config.yaml
n_head: 1
activation: "gelu"
norm: "layernorm"
qk_norm: false
parallel_block: true
init_std_o: 0.102
beta1: 0.95
weight_decay: 0.0
seq_len: 256
Each number is 128 + 32 x the weight over its row's rms, rounded and kept within 0 to 255. Layers, rows and columns count from 0. Numbers have three digits each. The size before them is the row's rms in percent of the matrix's.

# layer 5 attention query, 64x64, rms 0.0829, rows 0-63, columns 0-63
083:065122114117135159159163172072101121164132104138109142085145128154139137054187114149139135119119129115220071144162086191132125138111129108178135124112109114104075124174079150111118102170116175
113:165153153164113079092150108185159141096084160096147110130133181133102085182026158097128102179155138089105179119122131135155100150142128131110158156169128111103134081065149106153145085114143111
134:147103111118149107188096175099117107112140143186139144162095038142176177100159156191138087097094144160119120129086066133082158147144159094093132080105118120112140171155145184103102122118130138
123:133155117132117165169114140135049079113121121159127113109138085186157103081158117146142116172100162127165109117147055149064149117068143072101159102097122162148141170189142140174160130111083128
110:172107159102144119107129126069189126147117155109143155128094130130126185110126106148130061121078106172091151087079108139072186170161140131093151139177092110137132132087151146134150091071206129
093:166121163177109131101119168062156049112126161134117139177102164175138127127098135111151117137155129124077201070153092092116162141119088161100155146103132112115149151093128142184167060098161109
113:089119090103120145148115138050120070102146131139158139090153120175106140096081147147092140161209116117163132166155090157131162160094084081097151160141096135091184116121162125150195130088110165
090:065109089193153130146108099116139161091094192151110107158132147096152121199069162141182150104128127135106122112105161096133156113081112191130114097087144204136123123113153154138068099159118107
093:130139112135112128090085167089151089103138143154038117117125104110169220112167119147114133091122128184127078156124138116072118154146140159177141123094117170132131146166099188090082188151125135
112:080157155087057177130146174116085150149130077103140146095164139142110082083168130090126179143159157100193100130181106143158106125076063098128148129132154096138113119149103101166173155154115155
130:146160145171112096136092097149166117128092153113114163138111183148167140153036101089145049155113117144075133111093131100079181144158184126114096138144107142116154135075174134155113077099160128
183:134140113144133112180125142120108082097118125166159166129138100188178143086115122142153051173108155128100092109069091110072202128124153086083119102111096130117167174138171188142163114091130138
103:115136134207149132096058126181130073128189113207066060118137096127098144122147122196106147124114092102142134120160107141143120154114092145117161150115093105174114176147099165126139112168119115
104:158186110144150106208127177119137106123104124103201138156103140084148152122090137169120072138133071171076104102096092108063130155097192139133116118111127140104172148146144133171088147113079125
096:115123149146207174124128162053165091115159158122116191108131144208128052124096073131150144174130092149160131123127098144103149126140149124065137167136126129145125134096116096085082154090103143
099:105138113128118148106146137153120106127073161159122133124181083150215074098114144156135103184145128109168101159114126150085048124101130068176085128082102135101175183119114093157166153117111149
105:177133135090156134177194115101105096092152169109122092132119113155127110090099163169122127140100074113143140137137138152105139130163111075182104187090128161069137166126228118107161123099078138
088:138091192112090138158160159124089098144103141158139086149128168155129031132099134133112082169152142044082126097146137156121057178138151082123146080133085102125156153145125100140155108134133141
097:129209127152137199126170126113125133166072105126146095133120158137148131084139098137119066105128096122126115172132185137066169060064121088116131129103113121099173170144081147161179146100137126
094:121111128119158167165165162121071120150187082113169130126075129148093105102157122069106114099171116122168119106227132160082115090135115124080114158119183087160127111164116106192133105121149152
092:122097080108089199082151131153083087151130115110149138120132129108145088134103077126083116145099097129184127090232098128131148182102167147120157143151107138134181180149119136129174071144109118
092:155130133121188147117145045184154083128127103087073109108123112161152145119136077127061120154141122155203143079157171103106112134114087152124120113115123165178125168123132093153110068123089082
093:179104079086121149093175187139136169116188106114184065125114139070090117149157147121144154097111087138148123135097142153103117102130156116129124126166113098162107078127148196090097156172082074
100:156124142150124121122146125122171128112153235124134128141156136147110117088132136076124090202166170105162077110183120140090093158152050104129127140130175118067100139131152133195111097104136122
085:142111081135128079190139117181088133074157169134098103160143125083170141123099173132158156098121092119065171098118153085183128146188135069176147116088059142116142154111149145116131134147148102
101:171103098143132115106191153159144170099113142130120176165093071085129128104151134155112107039140108143128146094074136089148139117147152130118107111150149125120138180079174181036145148094135093
099:117127093129124092112131064123130163133134080077102102086101088199151118092160172100114097167186130151201162167139142114197102086133125157158106145113110155141143113077153099148124094119075161
114:111111201137146159130121114094172117112134089125157210111158105132110113150108182120188174145048098104124058115087155146135164124151157091110086156097127124067100176129142150156139095130129143
100:113109156161128091141107070121147167130159174142173178095130123084061110159120120098174115128162147110138123092101148131194116090152140143055105113177071070099174118129126131088139156149166172
090:148077087180148115158105107179161107190100109156107184150085113121168098116162099106181121125216095110119127120097147123088137075098102104100172078137140126182130172098156147126147111144161130
089:148098083099125145131130119154139194142099138102149105111140135189090126161133135188175131110192108135193076146190116157161114110099139092097096133131174228146118098126073129110131108112133136
099:071115137086095115130115165064093116117132106059086168142143065107141121146179106108170156122086188149164122158159121098115145139100138168160129139121150117107038125113135169153087148158184130
095:144196117157095071176189174133152112149151137079170188095136102092081132108133148133136096165110155079171100158114082142148129113068105117090142160109104120158078067120136148144153147170109126
076:135114133140185178113150122115132123130077111113114148159122129084086066100179094158111074098111104100142122064146114091178131161175169163066163128104179147135146197164150155105129123091142166
096:102133178121122107162170148154069145145148136125132117137180147140146076101075087161198090178120170157094088130135104100064124148136148104114087061116101055106156165126144142150175139128109151
085:198122178122146165103177138086133165185181154113157123152063119121133104139171188132149122109164116106097143105145124068104167134106137126148136083149134137160160064077098120110061167113130101
077:095134058117086121158129075163154152197141174140102129112069092089145133113129179118128117149128160140119135115143131102158191125114168082160131108142140195110024149089104116105107123126113153
094:121144150143137141168126145151070073186125132098174199074127140156097102097121113097122147156145149104130117147150151080078154046066142176120117119164142052137130142130122098176136166148104146
099:139075129134174055196133149093129135081121085146146147061147180117143083120095166066120117138101103103088114110139111158160130140192090191123088116129128103141187131145179146151115103112126122
071:160072142089113098114108115144126127102178130128118157160110106107183101158096123108173111144147159144102100137110122089117089147193191072082114109144095089167130231094129141103095101163136090
103:080171134081075136142137152122109168178108111152153121127154208140152180174089091056123132103169175128098056172137107162144127069084140144101110111177150148117101167130116127126143130119125114
080:132105182194096094093119149166185124153088097143107130126124168169087142167114137148130090121093148117090145092104155167140145100097140196111117075169118097089073087163115167133143054137138156
101:133145157077120137123140066137094100093191106120193130171102087145113119139176091112137185166110120116157065107100093111116094092138110132136131101137096137116182161158144085157096187140121210
101:134105126138130140182112099167098099106144101099169125173093103130101105168106164121171145120073166196140160089130039055135144114116095118162164139181155128123141055157144156113115114132093150
101:183096134166134168115116167163165114081119113085096153180100101190116052152115131087111052121088127202132132119135126094091145126092121119127181114165182118141184141107145141136135114113155105
095:110072102108101137140194181140089189087140128137158140139119146152131063141120163132125137081105161103128116114101098155157114116134174153050116102103176154209052155125147153116167132143115128
093:150177129074140080104130150130160134157201142155115113114103135133127144122122058108113046093139127141178101147117115139056154114157140090067116123144177159179153175120154074105114140159104161
095:117128120137154155113151153126099171109087146076127156089146174219138148101134050051099136084132091131146098093169135196099111128167141138115167113144123145104124100107121068160157100122165156
084:155123100052133161109183149140148176128118107107064130132105133097041154156150160134150115124147094157129077103133107142155125060152153113186130064130142094094122101111190129129124193138136139
104:174092129062095133050152117119081127125128180145072147135108128138129132176179120139179118130148078135128152172165087128119111101082183166162118105096186180162129112156113141105115078134103090
105:147080136129116143110076079140070178116136158162123142158107149133187139101106163120131095068092148137102139155085104092116159104166118157087161125096184074219153123113167111138173167137133137
104:103142130149093200137181136118129159104103092174146175219050088119143164106139141186032119110135142155167135126127110146155158091152106124122125140147097088130094111114094157121110138118103123
086:152147139099123079114145106128060130191156100083148052073144138164144107093165131164169104181171120109139127117175105137144140145092160122116119169101112110150127071162111130097208116106096170
097:146116069162175096067148138141130155104118131086118116172136156107146167169068180189122144099198163155144167080126102082150131094180130145128149146135146109121118053140139089075118104124141116
094:141185058107186090105187135189165074112095095117110119132161129096105160137138155148110142170149121127149094139104161142151126035094153178152103114125125121111133154164118138100086182077131134
101:104171119119145168116153086108106115110117129087157056130171117144077103114150156178082139162131173152184140137179088103132139124113061118141133136106153163110137059169070090185154147101111164
105:094200166138149189094132144150114117187103127159133148116168180137100109105107084083135134118095087145111132149086117092081157102166168076157164101147155128126163149093141076142170104157058120
098:177143115151153096085133095168138137103083174136068113167138102072188186150163161149118089085082154150080122115169100142143180108171110126145132131095103113154129088132046155101099136130155121
105:104147114186146092167179094126104129098149128118156118176040145131069135140063093139126140110089117125162172091135138170124134147134130210085145142112120133170151075106144096075094090122155122
095:123125056088155174064167068069111160094090090074096068159093160104161172149161114142163154119147156144131149150117125127123154126118144157103204115081120159168105124146115163110106129128150112
092:088069119118120099155077138146115139122186164176123157185183103072116104169121132140116111061124110161128151126157112129175176112164164149057091085148125139179101115108105175100084105127122111
099:144087084121117157071145100150117101120104184153134072160141113128111126175132194146119134173175140146101125197150076211121096086121128095148140138147119133133093068149113150108142067124071131
088:152121076172140103095080125181181133066135160132110159166156090167087138144149115134133167145157073162097069192092096159172100122153102102109169137120147199150137136093127109119141126110176141
089:147101077082106098166102140132155085104125150148152114151163173137152116095089141127206133157099101064219100111089090164117080117125096082098165151108119114140098099126148178129122170099158109
# layer 5 attention key, 64x64, rms 0.0816, rows 0-63, columns 0-63
084:089117162084178133184114122170088113188081120111128128087120085136115150160139125125126139156061084183133152108102088180140117104147097119108161075164129166125139132106061124096096185113187124
118:092072182107174173159126142127110135183138102109164145122130103197096101194146109111101145096050127174110141123088067131128117135161072100117170107120175141188107163132095133146102140122128125
155:200116104120139110117155089147151127101115145119086125188117073142155160128138088221120116129152102104075157130093146092100182118156169177100093118117082133150137177139186137072116130102130087
124:154133084105160121114111133117121121128107116170090156142123114135139187120191127229117057136159094125136169082104123099146147091138179092157115088089115147156143134113109154123088132060192089
086:111130112144141124156120066132135081139170120127167130147062136117123142130101143091168169146166041112185158091162094135136104145167147138175112172114177131129126068174103142156078124114058163
098:225153151127134127136178115138090137108104139148082164197094110145149101167109107188123109178092061109063128114146129147103138172075117166144109136122157157155159146083081120113155094126123118
111:158135124157060075090146142113171129119147097187141098117089052118121101117167191127128150129084104098127083184130148092149166155195175116159113095109148183124142163133117084107121166116109114
085:146115151085129158092167141138126141144108078143104124158134201114133157070181148129089091142121201109143136124162113103133171158056136126087106159155077123182112092125059086125182125116143104
087:107156105144071119143142070138083148118129123141215104126165136089099071165146159099134216107139171134118180101134142127164078105145094148115147163114148140147109132118160082138112087118196087
112:089153108139158112142113134116092123151152125127199123113121144107078075100110145064112155110094206176164128144173105139164067151067091111195178151093169144115119089121110101171142143127140132
135:154022139119140094134095107106150128154156130130107170124192084120097169110188113151095152145101155156140159116145128117113194097131089171072127089136158079152130153123175102073087126117134101
191:120179141205115095129164109128092131080099126119120133170077077119149149110120126200144075125138151152106129085098116095079158136110139113140121113078076169132194145144160173142171164107182095
145:093104122096133130122136178147086137113141109152167142047116157099122085075099134052120173129117140150189092181191135147166096133149089147175100163166166120089130123095134083141137164158110145
134:132120109139120137110135100085158145091192099138136091115163158099134103096151164074136182128140143141172112126170140142203034128157091142163149140099161148111102108123111057075179126157128091
095:153129141180113121177164131141194176135077112140169071125117130101116122122085144104173163172143095079119074092159129140077159127128178097103124153117091121119094145195127172085110067136094130
090:105125146163049120110105140128072095141135074181124081121094089110114132093128151161165138116112189197145166136103163100090108127108099157171148100116123174133093074146173138095161087183140119
097:100189104198063132160128125092176126134139101108129104127062114082095139104196084168124148173042090179132144145162135133151104148128115083153114151103191117129117121158120114125147135123115153
082:188126139144171147108081164112152061104169093161119143164079088093143058123090105115111138108116167178086154154137109122101105106132117157125145089106193134114065180111170150139157117089155097
097:123135129094110121133118130097082139101151102148131089140160136094138086119138206119156172077055118165134121123171132112175130162139100236099105165106136144110078081134162146101148176154092146
088:130105166134165145171130136105175144080133145084118164130099056127185087132121128131194144056093179106068093140134127133177128163098094136130119115115124139142157165139169120089088176067100147
093:158085135095051111113091148158082096118178121115192107203110119157128149129086130149157127115130150120101095110132173135088148131113120176114145192127116164081167204088162107113103156118106091
091:101151140114118149156112196112104189155160105116161131078099054086085152115122166103132190096112158120154084105170096166137092132087095165168111198185138119108104106108136138167109102134112125
088:086040068109148138090105082115158116120110146122142131165162151118129149103184070161117109133092137138120164116090119185153138122145165122134148165092119112109183198111137183128068112105159081
094:156157096162110172139132115073117033055121156116129088148094077126186088139153133164137141161137110118117110140140166145154113192125127160130119128186068137153138146145111100178113064145100121
081:126138145138151127092100142105193088190122131126068180146127155133082100166169092150088095124110162178156159127112141121120150130098086088160132177154156082085169105105088083154199109095149124
092:027164125123106123107114128124113142166062125094188104143149195113098076157181122080095131146103128150109153116125152123163067148103096107131171169116125194115130138114092154134121136171107169
088:089161135128059099148164162126206146150093094158107168105128040138129185144158117120085134097110104143130152180127132139066129173116086147159133097059108122148116113168124128170105132120160156
109:109167102205085094173122107177118087139123083114084114173132146125127203089080112173122145173138112086070119153170160111171133117134172115122175104152101092106117085122128159098159167104131119
099:111160166117151140115143117100165058142066134156101163216145137163198127142101159097104056137164126118093087105102112144116142122134195106106149124084078111148099137098150144150087169141135105
098:142131174129114118113140210134112176095111069129093138121147125105120026157121141085126138108135162109159112121173111085174115137102112156128181165176114191097112070161176157142114107134149147
082:089139167109138094090096129115182141095130070143162052097129100175142124089140146094096152137130136172128100104172103124121228110147121119114132068135069127163134141156139124139139171084122190
090:099089125150111120184106134162093152167128158026092111080122175160152116124141119171129154141206124070171124156089153112138155171121070081105118079092129118137148131187125122117112135132111108
097:156144143137083146146118102075136121085119158147149127164140105146131109128162078145065134106122092076144079105081183157151125108212129109155079107145092129169110166115221159126142127129176099
078:109154126175126165182157158103126124151155158084174118163095167115148081121077110090098180087082117142095100081172153128078130098066119158066188132103122159144125146124150131128147195145108129
106:115162120159194114101098170108097136107185118149090062121119130059149091105095139112184122152145134172154122106134165124197079181138096112170113155096121132062068151130120128103137130171130107
079:151101172124169189118101142162163101090089093127138140089132107129098118159169149059092166118076099064096166120103084179156105127139102171099138174100127126168143169172077137096121117129166102
074:121175104101070139159113133171161080075132117145123128080138160162118131165122122098098112152211135101172176104112098106127123137136083135060088156172095170095164118169146074125158118071116144
084:121107153112123105117154167097165167040122101096089167120163112117197131167093137145150110163156150059094107077115172116131097127168143126110105179143133187131115160150149158064081135136120090
096:146126134173148135105112095113199100163111133126093154188155097060114116106117072141130086106131148098091125140173180147126109143082203115173132145051132131143165145146115068140109105159152169
075:127146146160154117094091148179164102141149116151086069124121139117149100148067140098079116147194150175174100150162137143167079151125054092149173137129133092083146106117101185178112086145110117
115:131130145056124086072129085142125152125123152125105071140162142180167149146151125177152057150163133106094128118142138119158144108168146169032075071128065126139146154125144160169116108114120134
080:132154094075157092123127143126062129084114107121150178125148177083122098086079107102132149149218121131099120167173094138162087168137165169159091139153156141100050126093140140122137171120143151
094:090054106127121154147154154110147136169151069084076125129089087158107184090142134119164139106108142117111063127111124155137039107191132116108186140126166136130130135157141108167158179163162137
102:119098171129186121161167158077148145133159142064103146130132122123103169145158068101057134125151092147148111111112060114134073181156134068148136135127135159092141166123109104066165177086134111
106:128102162124140104164102163086116135138099092111181117197127120089135078182078164093077158102136128157111147124134080115105079246142115138143174170138130111114126145125096167108120136121087115
089:120100114089183085119110095168174148150121117127159106153108136090124111085130063113100116134136181157062137123118177120140114139109110078077087122160109189135127214145162178134141161108139185
099:131161141134101144119111125151149180097116165161147016103104121113169108097124141079177108089116133153176101120140103182168041129167116118123110172122119120150127094169162122184092120151118155
099:164097151102152077091107107111137111119101119088153115159133095145144110143114175122255182110150118100087114146116154102110145119108151148108109154179108114076119150162148107152095121090099179
078:052105110151090097132136163072149109152101103152103139135132151142105079170132082153140147129138136142118218093120101183163113142142169101091143115137119044120196173151129165156136162130134164
096:133070153073103121079151136198104135124159117077142094083113120142116098103137100081075148157146127179105136139198109170133142139106060101131088161121149097190140142190146165134145138149129165
099:176128173114182074133153117191138127124120133136115166122098127069173137156098139093105070120075112183146145119094143092149083161098125087085118159171105134146121116143071172144098164189106164
106:101133086091105097197151131146129106125114129134198144112177136125058122120178150102132153089123130130172079169139147131197072143144105124110138066155152154101082140129092146114184149136088188
081:145161125160167116128112147144145148097178135150130154095097072131155131131130091106154148167086057200105088115125137138130155107144092145126119134025112138135117175120218101106093171117164128
093:152154139121168081077178128100147160123105177188129098099110142162060120172159102104116124118172110183122081133092139163161113131082102083109137165189106113158134121087073092103102121099090159
090:042082073132048165114155128044150186162126092144138131075146157130082116129139102156117118125171170130113104100120150170113104103174141162114131181118120122160161110110158125135163124154101147
094:125117125117172138164159130054130130131184166159141104116101035139097181105151146138102158074072094152103101101080122153096146156154124137126092121134145152173132156147129072086164194109112115
117:163134141131127092101183147134112137085141169146104071181168119129146187165089089152178106125072085115100195091134145123089099084139157152102134182172112120081113120150137171107146101086125080
091:136121175125148164130081117129079078150112156122177156085166169124073109120132134113127125106155094169180079131105114149133089135099070126135100162136121074124197058130112102148182142175116184
097:190107141107140221170165115104151177110131078134179161170119168127133145122134121077162094115122136086127089150107115115121125116132128101149114187133137110124038172077114103138160145092090169
100:156056087107137146108149138146108177172197116136109089068122148122074101117167164087101201092131105145157093163130117117158168135096073140061113160147131116098152127141130139167123163135107174
081:123139180087180085125115123161180110148107168089197127123157159111152116079105137105107026118175173106163085128146139159152137145118117101147117145114091116139127129162066122116162166110107067
084:144085129103117117068184139099134071077180104168181137108119090117106134102152102146068118157159106184132113199153106109130139163172101110147094098160149130135180127158155198131142139080120110
088:115115140127127100102163131091146128148087084157161116176115118170107104162069148130092110129115102125130097111150152090060183129184131092146180105203106077164175078140103161189158107121112148
086:184063116180100110150120084115148097115135097109089116083085130104148071101150057160121127160130110168199109120110131133132165087156195154145137133157081155099091159119166124146172094158112149
# layer 5 attention value, 64x64, rms 0.0838, rows 0-42, columns 0-63
084:121101108179199184169123111139154109129151128104116149117083102135132140157079100108132166172102101130073074156049106127143170098110160139193132165090084189122159138145124088140153159140106156
100:139198171107092138139127088131125098146132106072077071085076115145138155196126122109099117134056157177099151157131147085111138148147130109156167136149168080144089137136171178102085115149162095
117:043110127093135123181086173134130102180117132111144114104104094136151138164087095146142108147096170128135093133099094155127148066122207098118092126143187162154116127142119175063103131194135113
127:069105146120143092070149145145064118115141131186168163111143150068136101127116142148090141128066104122159128102068149185133084086115161135117122088084131145138144115141135141145169209127131198
109:128129106092086132164118182153206091073084145131082143157124129158094098129120209134176099146124139139094117143150172108140078132159101098090149079132120175072149088123101162094165102133093138
116:126076149142140181152117130107112092118103150160105128134136122147139113138070170114134061086169140198128151128171161056174113097200124136109099067090167185116133163111121147121138107152101083
099:142108107145161164125117121110114187139129148140174126138123128059110108102154108129192143081164149164078147126110066066140122155138042128076116132110122087121153204159143122138105199132143134
107:109101142121146120149120147084128131134152027157165103065150084103135094126108113137237123100124123092111145197164071117057149138150123111083150106155169117135147119135136124143144126097122114
107:119133113171128129119195123139067130158088115081095155097124086103103138135099065112197079131088135134076150124168081086163120073123156088176135138129169126149090155116079171118131169158159137
097:103155113130117171084103103132174114107159055152125105127139160126168124140104178170068137191126091097132073162077118106101162109128163098162159172194089157105099166140160164084141126103133144
097:075162124067097131122136168168147061136101147143101144113053162188137136155086118143056090163116150145184100112130183127168138085133158148170119093136113156116122082128124140074161103137131102
128:216098151098105190151141094110098117165133100136151152149122142180117096089131115078127095150165112156165122086137205127083104158169173181152122148127136146123069121161101085158104087140145109
089:126164114151143125135099128111092129167131124116129135140139115086132176149097174120120145161218148186132129141165114122149139102154123000088127088158107158096128184115090150097088099142087130
112:152102111125090157144095083116142172191066138078166154077133121127182128094102104096170126127179154196066139099186106137118153137154119131148143118181090130106101131127152132150157088136089072
085:118149110125054092165140145178163154125109078107160115171132139158100120119124182136111097172139136052159141111179106136094116138173117159114182144130172166120046153072135121151094110085119099
091:098145118195118192118185048152145130109125081107161128121112147098175119095159134163118184151179083130187099147153110119108139106151109064075105157163102106132110135104098149113111126078088113
089:096195105137153111046156123160170087158115139126111087117112112119142126132152111156099059109130129163106159105153110118171134200139087163107169161214089113072109156123111106143144131146113082
071:119147146057140158158037144107106171156129093087086134151111130132112071125136103101129113155131119096129104089122086083140166047143136158110116127119119166119135154165118167113196090118200146
108:184157128147130093129087080129121113127133049152144114144150109145159138090197089085144148119174084135150095131216085133124134196104094122100137139152120139093147139108070125157147129120162062
113:149113102140133096116180104132130162083154128172189119156157195127166071124188125121115138084136079090158162097189094124120104069118078121127131080144118152103131100116130101094195120092167149
103:099180162111150102148122179131096087136164121090125179134136132106098089095115106144129147178109201126108091108053137138124095099147086124121159161145198165123125076091152119115088169141200150
091:095123220191115118071179128127146121143084126124115098081175085123144136141120127177080148120150189138140125167125156086162195126095131102157133180115152127140126130068089156154109097132087142
102:124157137135135084184110112159137091099094183108118125095112095120126180168096130134170147145113175189111135137119066130098137148144087115067082059161123102135140159094166130038107133158160116
099:143120140119105134166198107095136144163183141159092129128155121108146128102136144169148068121124168189137095126139088092086114127118129099108118120164115105109150125087159190024065105190130125
100:084122136099208116091119159096143142092146165182152092113075141109102090152124100137083156082135110081101124137065132129112161123082122196168149162121104176119109142135193074120144176123140117
093:103120111101099118035105158106069105116149102168120154081141164093163143158106151132102128108180143174138106144099125149165114133165081129082109112108111161101159140149129211072128182177100121
109:097088095102100101147160170102101139102134101120047173107180141106132129172144134133084104137125107128109092139056169163148132114148184135137070141144107178143121121184125158094194151197124133
096:153136152183105077199130164184118057098126128093135125112059188166092147122119117113119120162103136114193126140092144200071102128110123139166091142149119123103111166119139078160114143090134118
117:142131085185081086076155160157134149187158143073164118093133119146114109118083064159123131124168145103145158152111114113117177160079170112081152151142117109116122108159156175139052129186105159
104:106108146156144132175139125156100119157063124136163140121058129108145144084146117125164112148158092169179116121180150119141089121062183079100061144169161150148062098129071160145124153128135095
110:150094191128129081135180178159146139125124089183149165091151142096161065106103128149101149137106123152159098106114135111132139058118065111111102057115119194099167122123149093136184167116143151
098:149146103112090158127122162156129134162130078124158136110032169150069109144117078154106142098118134126147067160089174103118125100104157107169099149102104173105114149165180116080175131094193107
077:132126145131143118175078149143127071122150135088116122112136119170154157147124097087151123142074172128107146130115105068174159133133114141186093110153191058193118085135060094103116156131105060
094:136213122064092096153154131122155098146099142188120132117110111103129098136136127102063137142138139119120100157136181101128159112130085107142136133098061157105137057153181183133130055141181122
095:148110148109098088186085033130096167131171110097148140175178124108128185112137146120176159088108116151125141105126099126138131148140091167097125135113110108114158155088227086170118098120129098
080:106106109113091161080127153166170141136141084159130120158090159111129123184162108116165126112145167074141154161103184110094090147051114126146145148093101125131124067187076155128166102090156193
098:129139112110104123124189189094143105084146167124070108147143137123088100155150165130150044118114168142119176142098192145078084193189135125126141134157119069110095170155121101140110118123105164
126:161107134112112155078101189108105111162141148111063176086120082134135148159089132104168125118183176165117093134102203175132118148159145133111090142082113189143135111127101186087150098169098118
121:063182147095152099152108143134147136109119165083055125109134121101124142174087139107066092194086183169087147122084126123121156120109125161154186153137091118153113116124180161104112187107124102
079:195132166145152155129227124140145154138101134157162102106122117126070087113193139132079131107153096159167108099169117130146111123152039151072084154100137161118126155126104106109098137147120083
089:145133141143161158078075138113074081146143143126123172128123095181160129111089112125123167098105140101112158125104164093157136071186178118173087119107214136202117114123086127073146162140120132
077:220095105149104097154148120092113147134166083177175097128132163128193151187133186076091117099106101168120118160154085117127119169142099091168101093074111150094107159140114103093103122131115131
094:071122124139121182132116051148134092102154132152145117230202101100131106131194115122109142122138152104156123105072160105117101123141132115088107169098147113135138145140067139158102088159161178
# layer 5 attention output (transposed), 64x64, rms 0.103, rows 0-42, columns 0-63
085:157117070117099106107159168170147142141123076071136123109083098102174137146134117197125170069142084182082136108100097114121139107140119164201091079149124122121118126149193163150149083099115114
097:118090089124111154120136159128061141169076176112133162109174124172150161096160138145136102132173154143189089183155073163143111102094068091079075121119143126140158145123127137155200099127093138
120:132123081129166137111165090148151132177124079111084149107132124141098119105190072121162133152141083142223127102116088158166164131084090063177117123107171130150107143115132124173148100097072157
120:148089135169151154104128119142175099163140128087069059177118089141163109187123136125133149133158114120090156096115138080100131191208132146146126145132138155138086157090180136072102079146088104
105:172144154079158059095144104116083105127173143094107066081137135120112145140176121141133136119170142111194129189171096145080124153117121137137169164133175070107140128181073148127144114162170096
115:142125147112114089115141143072132149173136139105143130051066106165070151078174100167151130141063119066165150185147153113062146129114159155100140165128147083119101132175122144122139161175124112
105:120102103125130146160089137139195103166068112118169190123163183096133142106086139086137181102070145116089093128134192090132098112133179175125064115121134094161137115098115094099097132164164150
101:064122115159147063157075090178161142092104162147102135179125183114138143146138129120194153120105117143159149104115104075203130121113158138112086129106145130124163147108083084201113164134083126
108:096118103166171147095158179089190133153074126101115176066170142193107134115119051154154143157126103091096119081117148098083135107110099173136124155142124093094164137140162098155132090082123148
091:199147089115077112113095119154091189062145160096080079135100077111151093192153150143160109124143133185126125099158102131155143159123106102177133185112118162146130105115183075157139129118151120
106:198132145156139131097161117105113126124180167101099086095116092132108103121180138206123078166155108149181156167142076147093160152099097068149205147120151139129104119155143158150163088118111099
130:108163120131118082138085150111097112116169133154157136149089095113110179096184175133100138163074168094164066133122129170112156132124104094052196116171101148156089107154117165127060139135099134
092:127163143147132112142155133150135115159143077080150113045108133139075087097121106084150137135143057089184132093162161114132134112140084159112159202110150124208111103138115094140166186123148117
114:095135148106094107162171112157156095128148117092171193159100169110080158085080111109149091164109135082199034124132125157130115135075126160135180116136160094111148116166145140160131147105146172
102:136153175124144110123084088117071153067163156166116149085142111157100079196133142134164116154121186086171111146140132126153111151134080055126172154143062137121169155153114129181127177121116110
084:159139136131089121101107180185116188064130173121127140098158120164106090168081142106160119099086140151145132045085166103173140117158113146102164143129110121105109139070138100167150177142191108
077:206111103168128169147161143100106117060122170148107131134121110096152105084082143175193076157155131086127130110162144133103071113106144107141144147077138063101149094145076078140182128133130115
065:143128100107110066141062071079185151128147081107147143093140189140135171127105129164068143088087121111118106113128119132120143144086147094154165190099112150175091134141178110162082067127121127
113:106173127117102077131109116070146131048150177209155158154110164143109166100077114099161107121124084098069127120097169170188122102139142123094146120155118150132124121152129091168116182137157089
113:120114204116137097130086103113116126049129152180072097108132131115114135151033129128148128116105136146064100166102160115136133168170178159104183123116125160091141114126138129084093132122162065
107:124113070135189130139058133141126130140067142119077104159172135147155135093167121109153200101168074159160118149142117118121087133084087082191161070147119157147142153155123134081115121098086110
087:148111088166155204101132142132082149094082122113112103141095098164126108119106086146144068156099095113146208118110141156059100096095128151142123141128123113121177140119140096187145224120116144
111:109104136072127173126173105167158122190097125100160209115169147098129140126111112093171098110172107150161139161169116068141134080087163110135103103110147115152115137089131063150205093130119106
098:161189137070158110116116169146128121159087148117139173117144148139117163100150064126142120138136121139179106156168157144173135091081169131094095192104152112123082109063110059097170111084103161
106:169066090145141180135098096152117154110132108164112096178105102047177126123122175185127143084080122179071147185119120127148120167146156083172107086118119136116172115151130120073111119129122104
089:164091104140132130138135113097125108116176157094096093142111109145122117052189065138131134138116051127135132137149177119128126212125116162108151171102171109170123118121165114066166143192169101
104:153097110099164130143203145099139173141180130078119122177060115121170128113187061144104165113103113141141115117176112141120151175141103133118128155119165106151106106107182188084134058111133099
098:145143146131156174076096113148112080164136154145119165135168051127123146192161168119133058103148124125085128142114122083158148094122121117152147042149087156119116109148139155168133077111131054
116:159150090179144163128128095118094107137117115109139145130135109096160082132170097145151083200137105092147131061116172112165126099109138138125095132129113168155187148040075065124114129089161178
100:122131100152151129042122180112163140158167128168141169149133154157041120114121090114138119139091107103173115072113167173154170094163108133111154096183165110082112169165115141142070118104152131
109:162089131138159082110094103129181125123123150074104105190067129106139146177107120141178132115114088150140144199109128060086097119159189168145150127117114160161101123102172126135086127134115052
091:198112092151112123095072111063160118108118147077119141143143095091136125130168175191118108089084130157107117183107081124157157149140090139129165142171140137186134099122145161147116042096155114
085:067128095136115166158132167112119144144115125171131142113154132160132107101174100109165181133110111173152106151088047160099113074087125116139121026083158138102149137172158176153173161131111128
093:212102162088156100119153104138110090079140142087141092141061160121142122137099177174088094117191093139123125178172125133168156113069129070103179146119160169125137134124092121105093114119126096
091:038153171126056108191109140080115117141097112134170196156111145157143131103101086075149129083147163105092072183122129127151134153116157136112103120146064131117108177132111098124156159117114131
076:172138120167148090086108144115079072071173146123116060150149141105126122166124147156077150159111134203079137101156129155120148202138106158107145115138180133166185157121090159167108087130123128
099:156135163117205163128145133153073082182121159126125117106167106089157142130171182097104100142133204105153122107213109092089119130108106102097113134103130091147119068108064123117124089142106122
132:143121092096143111119169137087135098162184087090161126144115123140122142035204086155075123104107065127168145097144111134112121169105093175100183153110162090168118123139141151101173109145115160
123:173114124105121172111162163151106171170124135070163124147126146129202097160134147169104124127151128139145114160181108103122083115101096068189064107110148126113152157126162120123196066088078130
084:141084116113137140114086150140136157061109111163123164132124112128127149109111156170116166088063150096146110206079195148144089088183153147057141141113108091146126108122114166091109167174169104
090:107094086138119162158129141072155176183131093135119070094141095180128118093180110109125181124106078150150159089073048114091114131142134144124166093097137135106102107147186159103148160153110170
073:118106173100132098140121139136075084090157105167119165123089115122093151105108095140151145128139128159140064198147139156154143118180099184067115108147163140163138102153196190128138200157138089
083:145188120106130133129147143120088117114095122140116093066117100162135138155111149046124169138123160115067137049143171176112165157116139068114135124121118160192076149079084090143090155153104138